Weights of a small transformer language model: 68.8M parameters, 1162M tokens.
Each number is 500 + 40 x the weight over the matrix's rms, rounded and kept within 0 to 999. Layers, rows and columns count from 0. Numbers have three digits each.

# o: layer 5 attention output (transposed), 768x768, rms 0.0983, rows 552-571, columns 640-703
# v: layer 5 attention value, 768x768, rms 0.0726, rows 553-572, columns 640-703
o552:496521493491433556547484515501505533581596525486485510492484458504478489514497505501491520558528523490526481485432603526521550537480478562502453482433499552527550501532488561481509478543573461
v553:478559484452537429549516517454429510481499483490528474452530413562552489545546535459490510510467469510520466493580528497457472552443548517514464465509522564563456486502433513529505525547563518
o553:444482565622492535475564535506481587506517486526531485499420526511518469534477467540494483485443488493435493557501493516554477457466537500530494495490469521485436516477534457577402534485499449
v554:551509489530546432488467492450565502498485512533555531561495485506576532443448461517466539496440522535546511510470471496505582459561484502510530555507520505551554489499497458463504539453505483
o554:482506526527411462436525481496487460468538409427517604465563474534505560443489487593550475486447481498491564500538547535447534518501511574467465460496558437429542477525555536431471562555447483
v555:505516478500495496491435513460536440538563572572450496512460474546560440498458540567471567519462516518438487473448481504512518514503487475545454454503539428541541463504502493537510586590519424
o555:493501509493563568479500496569483519548584463470491519402572493446562495504483490448476529500525438504480435491501453474546503477537443488557512461516486555502494551515492548504467532454483606
v556:544430536459565506511484468440526492489565487549441508566520484440495482525517498466516514498494488472489455470494497406460558594406491516476413526561443508458576533388473493527517489536518486
o556:503445457531514479592571442535444475518509446404518445498437514534503529470512443557477568475477491550572534534561482501564620431494466528496515508468514531544544484560513513530454504510437516
v557:452482479528545497520500569509492494524598454505480542483439524644546535479502572463520417437564458466492420465500542473513508516464559512512451428470496455481457516535401551514441507561495457
o557:502543528469501542549531541557473489477445530518507462541552535584489479526502496488490454552505447486549542465565458586566509523514537432527557483472421439498419504424464480451486486510408495
v558:472530487522518511483509518528535525428504544483503516489559477505576530470510507499478534485549556486408507517469503436484479498550495443499494512474515486490510480577492531465466508533468476
o558:555581448502470526498502545527554498442569506517447470522513460526503500504501426476470524513489517489519495431541508518533512586510477518490447588539499522535500523454477477512449518532465521
v559:467530478497556521483499492517439479453555592459514548526523473523454482505442537529491469483503489513498433541457580489558512479539507486449497501512529435535503489487508495485552518497594486
o559:535469529546420481577518464479546504512497498473474517499540450516477486458490527523571527528460533492527457532567483529453485481552492497534550439512515459490506442530494448494494467514551487
v560:526520540528514565531514507487525497491486525517490525514522505416544488501522486533511537504529523469523490552490480497540495557478526425517514543495533471435469511522492507531509540422568537
o560:577408490510460587479505465471465511525524520493474483518460522502457508487528504521529479476497417502485507465516505570544509541523481452508546546551535478532552509445538502462522500501504449
v561:535524425584538505459509548404543576402573553537542489519422505508457505530535434423495534556504553576555408475474472482442516605517465516519521486488527500504419500509448449482532562522464466
o561:380477498498467472459493560456448514539445506476525504517547490527504511506518426510453470475454453459549531525536433437554496507517548498594575431531476477451493487450509545502529485500488504
v562:500435470474582504469460594466553472528502498413500483555480548532429544463492542427478544508510534459542484534559495509509511522485518482489489532517439414569538540508501556498527504496471464
o562:491515493501527469485432489561467553460468535482483529433496497586548506489527440488551510430552442520444520458445488466413521488452618506447534409523488494537494447518516534498497530541431459
v563:556496531509468460512489521492495496436478483480506436444465439542490516473468534444514518520527483437479499498531455532542604493441543477448495554514559413505515506561495544479521513480483470
o563:439486513412482489470485466476508474486531532510456563489473540404520448532481483489455513501519513487575539417454504412471514593547509516533531488563483564529486523487530505496523453470508473
v564:522537400561525514458501497469469444473426504482476533450519550511476510430477456490499540521497488386424455520480548529501498476542498473485466552563510499519522552479512512544489517469540521
o564:485531536404437515454499432471451568470477438519495517557506492474531578550473487495496473525487471537503528505534514475542483509505551480466458439471475515533456551477540440531449475558497516
v565:449479509489408459489509567515536473509525546606580483511545459474440598494508503419511564504553457483451541467520413491562473456542499482474498514551535491467461465485496422521553602441492572
o565:503481537561527412545477405498434573432449444455470462495535486488492477488513561500532477484464486464520488534453525613516480510556394553477487466433399447476486454518466538512591450454416445
v566:499464484479455446561483532567511543509540526426492455523504442456497622492502426497506592507556475421480492550527478494464572466525526425555497518473447536483483488470487501428527532515543513
o566:492422501479535534491452486407564503476491464534423541504552476491527498512456459491534456504503488511480531502444539455471477503511469463506440483509557474524533491537485465488520496507499453
v567:515519504507475439487549591576526434531425440533521440482482496511493577512504463521460532513495533521457475555478504466545502467490512547468502499513545448496520453493521507533554421570541543
o567:530413527539511425429502587420537493486558482455520540505529459526445452437484492504559479484447488591549449451492484543548472523524525528466492488478527455501460515529548461418530479485462435
v568:495517497442544539467516495489542475518499439519413486563504497423494511548542474479522481516524514527524499488527518528566530570481483589546439542520462491626472493535502514542514460488544508
o568:475488470491485510482566500545531596462517510456415495515487514498448523462482512410481475449490507486483528517521471527513524494595425474548463545470473499522508475543496513553515496527469502
v569:465490496564518549508496549461549480532456497478537527497494568478502491478495472505548421549527535566506429498484557456483429457549487483535478521480479481482518506436471489521461486464523491
o569:542523498523447491505522488519463486442441534520517523547480443583528533470524509523479517538529553506532500502453530489460502490487593508503484564508556538525472500506425480487602452466516492
v570:567502430493417510502509434506526519512513497523530502486481495543509487488516529484537464503423452565488569516454499450554524535447478586507511507506507469520485555441507495463528541526491484
o570:532490472479510438545428514462490533457528496465542502516454446476551464504518541519454527447544482509459494467511549519429529466534472488542438540466527507449508502538523513471475511510548436
v571:462521555453581474530500495507437403525493500589468519502453535443503468503447494502496514533485470518516491479492447539636444461578460571516574453443491446512557553438498521476439545468470542
o571:550430548547513582529424587533478523462480518481558536526492526499507519531496513460408475487481489497445551524477502473411504509490517521483530553547516497464499478554481448490460382440481461
v572:489505481478486480454498469491469432526495468521482500496541591509512393434396504487403488552524503470495482533443492489481505514517424521449499463533532500494490472503509483523465519499421465